{"num_hidden_layers": 9, "num_attention_heads": 12, "head_dim": 32, "vocab_size": 4096, "norm": "rmsnorm", "rope_fraction": 1.0, "tie_word_embeddings": "early", "parallel_block": false, "extras": ["local attention windows", "gated attention", "attention sinks", "value embeddings", "hashed n-gram embeddings", "an embedding shortcut", "capped logits"], "init": "normal", "lr_head": 0.0104, "schedule": "wsd", "final_lr_fraction": 0.1, "max_seq_len": 256}
Each number is 128 + 24 x the weight over its row's rms, rounded and kept within 0 to 255. Layers, rows and columns count from 0. Numbers have three digits each. The size before them is the row's rms in percent of the matrix's.

# layer 6 MLP down (transposed), 768x192, rms 0.226, rows 223-272, columns 128-191
108:179111142134164132097175159137140149134146123139108164135098107139137118100136144118116138181108144102119106176150105124126155128100107130138105100128106131157100100120101165112133129150113156
086:144103096109142112119131133110128124000140108117173175150121093121101124106146149143149149118145112175141134145111146132098128134136115145116163114105116133149138147136135129104118143140130118
093:114122152099147110106120132126121098104131145142102102122145154126148127152131121155132155167115158126124115121139120138159161143157106129101143125110159104106079138133160119141149120146152122
098:146154134167145107127138089135115121012142140154138130131159143098133144123114134117144097118097160130099126115134077135144122099130136111087116101129124143120129126101103122142123153169118099
107:146147110108121168133138171208138125142138133117117118125155084143129143149092111149126137142149153073129097187131095143123151166143129136164101139137117087129109130143144171134145141161125151
099:136110155160149142143101091115094161141142109114173157133119099170143130106124103098129124087133136122094181098090133115115113136128163112082162149135125141115140132116126121137158130103144181
117:106158107097100128150147128146101139255124152165109153129133119133148135148146160120135139147095129114080146120135125162157122147110122109144139102108139150127139095138141144141128109143117151
105:141202151214129135150164131133126117108131155150105140134088115122120187090127087118146110128119134139116165166159076114168103120138130145178125125091118138142151077196155125141115130093137138
098:159123122114104106203100166150163162127109142151141153092130111163101119136086133111148126108100127121094106061103130157135117151086118139114158132167118114147156116130133114124103130174129160
080:160153093107103119155130112148128117045138171124104166123135146115149150145124135139171122171149122133094133134145155159143133119107129117110116132167132118085140114128136109133170085113123093
104:149129154097145113131107105120132086145099114143114153097151101117151077109149131087131111152087136129134111122140118114140134152127130106144103135174081097103148128150113145147112144153157118
105:127116114159165148139089117133101131204135143101137105113185124126120146137168158127145148115088138154147140143117073150139127148139119135140156119120138159137128163052133116111140120103126102
103:137153104121086110172116147120149119139131105128092138085122114146125130133147124163157168069070112108132119147112144082134122174095126088109140106113159123132120115099118102131121130113106139
102:141118156064101123133150117154093124083140156135141144084138123125156129149101164133121135062118109146151140131132091146146120156134132135148148114125132105105154109098118121169138118135171131
110:128175129129151149160099138115114146150170092095149153159182151126102134073177118162182105144101131129135108136153159143115124158123134152101104148113135129157116145126151124149124101169137131
106:141098128170134118136142132163148151080126089149171168159123136081133155122119123129126141124181116130103117105147131125164104159085128146178136153134130116134139107158114150110171140120094102
099:145136137131154111179106114112135088085143125136133168118143123165136133135151135120105140141125149133100098133098104101152145128126100152073119165187108121121092152149109170145161111136141146
107:113125130141101134114139156121096134155132168105140175119143146135178144157105160108126129151107131105119151142133123109102098098085096100107129153156126097140097167135144087124141132140108130
096:129154121068144119141103131117108155024113129136181135143137161106105114145146091145103091133123092139132143129107155162099148140133135133093130081115139131123103091114109121139133108114173118
098:140114144136168146129107164143156175154118115100141147126089116131110140118100150122103132110162126150128089085105107124101107133104127141117115147146115172135157116125145151156127120096126131
093:167095102136125117130142115097118098040133096127140110123132078133105127132125132124148146126129157110086098146135155104128155152141121135136118136115116129125131100132134094143138126116095100
089:146148140118134174133158113136096164162131120137139156131103114118078161165155128197131192113093205128139138097105137136129121155090162093101143144153108116120132101132141094110147147176094121
094:166155130136103135133122110143154127005116115098107124128106079141130124192128158132113119145159175109144122158171133135118095116115112129123109149133122109120125142116117139118126123133141150
088:127124142170177130142158120113124135074147092108123115132119117159142118096123121129115119101107143142121093129122141102129090134143172167183150143140138105100147131135109108139138101098116148
098:112157116137117128104106137104106132168122139122109157074105123121171122140182122128129130152116134105139132116163150130037121137098121101206112116117144146137119155145127120112126100097158148
089:174126145168109173174130125155114093107158129136122147127115138121150155085134152109153113175134124151112133099150120158119131081135112131133111142132120115119116141130105101111115154096166115
109:097128149120103129134148128155112121144143112140097149115130105093090154136106112122111112183130108094118106133120153123176138125145134146106110098082113116156112085161125161146188102124150088
096:145115122132138172165144115125129162153089112087169177129116114120165129130108169133126145138122162107126119125118128127157124158056145151129093102148091157072129144107068130138064175139144141
109:138127161106091111141152107158113127137160103153143102093119133146148085124155136114120118118128079124115132086155083160137132123125143108108142104119137111151103139179123168114117145101100120
100:160168094204125097133106162125161156149163085111105178120112098138132160108114130104142114118162130097065150150116112093125140125138133103093159126143066118152145136138115109146108140133106113
105:164142162148125097143119114121116114113123136173165145155152164140155122092114154170132108133142165127119121118095076139167099131146098078148110133132152137097155130125131107108119099095136127
105:123128125143116138136141163166157119176097137127096117123137155100159153125086090133128155116128098136113142130112115177107111147101151100138093114096103081105168105099115160134105178083142147
099:125152122150122120120115166167146149164142146105112121139133062093131130153092139132107176144111124118150154120118119178170129098146116129109125118151096159121112117163118092122138149096065177
097:133165098152117131169157096137152160099109122140108109170156113110100097150126088158121068135099074139124109151142159116107138134089130119166090095143140110141136113083180141136122111120120126
106:135084134104090119106149136115138140157108154131116176137150080152115127101132131108125142152094128130142139096074139104121116121124125157108149091098136115080126124106118123126110103190165134
085:132148174163108131174111148132092166161133145086146181141064119141153165124174154132139136101152136111118150102147130100151121103130163105085155126101136095159134137131125144097150143146101083
099:117097105140106167150103091098165117100152122109102139107128149146095126133133096188095107162133157133105106142143117143158165121132174124143112096152164126116104119130147133143124116130142130
105:090112127120120151130105120111101167167113087141130117124157135107125122110103157122082132142132127109139180140128153150114086106152167122104117144094133106155113146157129151158132181151131106
088:133120148109106141107135125127149148098121116114115137073144169153103111139124115122128117147159095132083138103143106111155128144139144100131136138159152092114141180110124104164164142131144084
091:123153127171132104167114095112130133093106152148125119070157141143142143115132145152157100127138151121067108130094130163124115113151085124131130120114115143124157133126121160140124123133087138
107:171122128089168158119094116134100161131131109144100168139154121181129147168157150121140119135128108172077067091111111140099101126129145161149141084119104136137099096143141108154140119125121108
102:129097133084154133111180135111103145151122125139113111131133145143134122150147142079121124121134108152168123154123135101141082108090088150150135106084097134170137142111120147088113142115121121
097:145105094121141130138087130087138150161103115091110131128161094102143181076142133106114145156134148142156117125101129098126159128116130133063116135109095107142142145156111129102126137105116063
105:126144159113111139159130164157137131117160167144139110153067124153134156151149105104111150154126116118137148139117154150153144139164103110102094135158109103153132144112168149093113149153152113
111:130160098146100101131144103120114161137155086166101146122119127172106121128079129150108118194050141142154114127109152106147114100173120119092128117111150114129115122093119106126160137121160096
103:129118127104104149152137139145127159176127147140138128143132125111135131128135152147154100130106141122126119105120100144132128130139114120108067160137103141127124139112104145150164127149134163
097:148137161104149122177163114130111089117133117119089136107146143137130136110160105136100121110105157070117129134132114089125118125084139116127121146105164125125115127110117117121116148156129116
104:137129150110136099152109139151106105118136123108123106118120127127157144116154125069074141120133157137087099150100139158133125138160134151141118092157113140096134141100152105150136086123109112
101:120123142151134120093086138150110107162130122127125109083139167089147112131175105124107136156157072106151189155104149145158129141134101130145127145101128098101090108098130129116150127107118133
095:128099083138146135113103103107131165081165148122130057157143146142155120085093131124060129154161137151135127094156139094122115128109105119172155129104135121138126186114161087122120156112157130
# layer 6 MLP up, 768x192, rms 0.232, rows 224-273, columns 128-191
110:139111100095100104162118127071103104117152119132112153177139130138155130116153129142163148138210112146155098116138115077142118157102102119125110124089111135180101141094093124173109158102112154
094:119121156112138164101124105174114136074171124112137109135087140145122141167075110125128146150102172115156113131145100150139121112123106115137133129109125142106154146126140150101123154157138115
093:121117153122138114128151148098093103079111120130126126107122174127119099122109134145133075102130153123139126101157098176126095155112163125124155092132120083125154182173173122130119143135139140
111:129127121132161087104117172142106136116149129074170141145138121129125103108133130142094152128118150137096122110168153186121172168157148149161111141123145094149062114169110135080121137071125127
089:105079170129103115123118107119168137151136106113099132176136127128120151149125132144104093055130082134124147089164113119129106114101138136146091153178136118144187123145102107130112159144109112
108:110130076131117133133114131140090157163148122123125192150130103136105110108124109113146119143110147154189109112130152096096146112171119112145173157110152091144122114112116151125086139126132138
097:098119139113132122106131117109090128076124130114140143072079150146127119113131147104115162140102140151098136071105110112146151146146132129134129125088153133146097126106190140089126110132130170
102:132164152142091159133124131123160121161123102108119127178148109124130195081155158124145190116092146157147086138129135151114098111129133120162138124116102172107130144144156136165128177116135122
084:143162126101129117121082134089124088125101141158133165140110117153094079123161109108123125113169102083118125135131114120128145127134173132150118117113139120154109128129167114122135142120090145
112:117115163136128166133098131138125101196165143152154121148106148073110092137142130131066147155114168129137150076127107119103146163125153106148141137123106157131107106182140162110074158148113110
110:160142109154064111149142125162113130136144098107149109091127126143123173114119108134098118146136126102123157144148141135090094165124145119154142130136089154139154092079153094135156118119091121
106:097103119133112091180101146159112130090136161138103135123127139135124132104116104110121141092099109149088139085115137172129085118169109156151149152118122115103096160136099114130104071077125122
092:101133190127132127114131096134104106108165118142112115098099129129119082086117154108113085082115158140085119106124132137175116114137144133116159146147162162144134151169079124083163121131157158
112:141150162138150119119135136167145154167139107119124146112153116116145111188141102188144136109106117108121113132113122086079089122100106096078144164154128127097130085150112105108109138095115163
096:133087120120153075101161099127124136122175145175155128134134155105083121112117125097098169120143142139128115140118071087080119122119129117152127141134105130142096132166157156085160160130132092
097:141111096107095175094140155098118134116136120123159141159115090094131139119131098155149087112148138149146163074099144116119116075122104136123101147141122103119139122116144125168118128151104124
103:115151119145106129148122141060119139112130176107127132080079160107133133164117145078146111117083103111129078128124131134121170138130158125147117191133134146128148124123141114152144121087160126
096:172139138133150105117154133133174068084119087154166099129114118122094116068113147145118139089156112095119142118137105179122173126134130133100081154132154118132139132126141160127104151138109118
095:122114120102140097132165146081146122126127082126125174119155191152156154126127150107150089158088109121128133127129120105111108130158185141123134136113152117121136183133194123109119145101148140
100:089171102117159067113105094119161122140141116140125118144081153116165114114138128143154159117128131118104077158067137120134093133156170154125120140137155147176097108142125174176124120130125133
085:141134093108163089147107169141135101132088154132154150147084100163111119130107103128129186114159112173110088126161151095148154140094133113149134110096110138138139096158138134143121155126092149
083:135093137130114140106165111140105102107130123123149078130118114092121097108125139091144170142120115163100071136157157118099153104158162115079135133098110089162132134111138162077141086107141168
086:138101116153137101121102101089092156175118135127158106126153071108105123122134150088121120144175147127091150152139154112134123141135103107111121131122170098123115115128116092137137113141124126
096:129102148155117132137116132125152155110135120140115121124110114114160167146190141121152176144121104184105124127100127110091155121140150131162165220133115128138128156145141137127167134130110123
086:116153129104130184106119130088114102068123138143116150107103123121114106125116146166159106139150115106118163151120110149101142124135175150148126137118106112160160150175114104078127137148148149
111:124117136134089129090152124130171141183132099132162140120105130116141142124154149149055137109136149152126113134132110117135081111116152154151075158138169049162107093123112121148156124173112172
098:143090150124099155144138115130110138137107102102108134103114140131131148094145120127093134114130108154136134083149145139129104144076130152168077124159069134104138151104083152129113130094130147
094:136123148151130121133138122161135138073107121120140077130114121151159119134142114145121133136136143082152139096130136086119140103133127109126189151124080135097084122087148131105101146126116115
099:114093126110161120116162122129123158080093163161141136163098082111187110086146143168089186071105120092110141125139098124146077127121140125130123130167126082110164107134103107112111113176109148
110:139104152119136147098123086100125151135105142145113109154153133181113135099133152104138165109138111124139157100094093117157065086096088081136134109167121104126160118106157183147149119092125143
104:117127061106132084108132094163125154145113128138171163174124117141115118143119066115141141109124114110132105121151156144169096122135146131089078158117131175128145130102131134137116214079147184
099:083138097151134114148094126125137129172161144147126155124112167126154119115119102127140150134161131134122134159112146162099132142089130149139131097142146092129136148097158146126136120095140143
096:121139091100127144169124128116159144139111117111156138158157159125095118107154091119130097087147114139122164149134143088129087162149094099134080119149148155126157162091142142108129119124109127
104:135126167104133138121108131112101136117149125067131131132147116122095126095136136127084171120114114084119119157115144126125139109127104162122162113107131155151149127125069120135150129205136119
082:142097119077160121154157095120081110120150110099185137128104111159144102172118114116128094131129107148151163121151112097138135117095137115152109132132172142122092156133098102118135148140141091
105:113089107122122130161107123107098151110105093129129107092120156097118114109161122149161113142115123116127109138168125127108128142136097116170110125156113110135173108139127185113074137113127121
108:088127105103095148140146128144128142132108142120169100135137119146090140116055100132089114109122118153143118093116111156116125151144136110128135186121129125138097130133123154153122142111128148
085:123109155110150120125134122147136126088098154179095071126115139121106166107143141123108171122138140136156134149130135101098145119100147175135153118156119122133140125140135101138118135090103105
095:136120136106111169116129102123075145151173092077121115123126124143114155143132130138160147146143137139112166134158095144092119129150168150143111155111105083126141146088127161137083148148121125
112:112098109076164110127137126132117098168117172123116120104109083177106097148140172108149121120157117197101125165135129089158081082129110158149146099137109116103130131127124153144181098126139093
112:114118176125145134111164127134101134140142152154144113115083141073108145143141144097132133127157098120145143097120097082142104126115135155155150155195143145091124116161119137135102157163140082
093:141113131083171125114108169141168128112138123128181109128127168114128139117106132135089095067187118112128101112133161123118135150138109162123143133137194127098147129145154132153156114142131168
110:095119121144125089134092151139130184169110153110132090150135119148114136130165149118132167128140176141115089127101131122126125131143142149130150161135159128090146136125158191134131147102120127
100:117127134089091108131097162145095105135145142126173138162147135162115138136188150108140153106107150154143116157089108096125132096155145140136163154123135140125116119141124116133157123148124094
110:131125104147168181123075128143095168125116153146096089090153126137108086163107140114104098124152105110105082122128103158136132153101109138137073114168106140139148158077127162134102090088143149
094:133123091123137113170115165125147107134146151155122151119120136111126141083142133077118139109115108127107151095175114120146100167103112143128153168122129153140120160115097091134129125108121118
114:146151127157133107106177120123128168191098141108153116106121126094141114166181123115121159140129113161082157145153137106146138115140148131123105188106175128112124144084138119112131135065141149
105:127127131167130086139176142144117123154105160086107123169178148123091125148079126143142160153102170140133176128110116087101123124160144133120071153108118139104139149125094124157130150107134125
096:123140145136155125107155116133145126172088150065145121111163155095159093164107059087078130101119135116166125142182095118147114107115167129110144099153098129121184151118131118106169142138157129
090:111162152109117122107136144134114155125096171156130114121092121074152120090101113195125119109113102145130147119144126152134123119114107125131139149133165095123091117150149193125124093144095098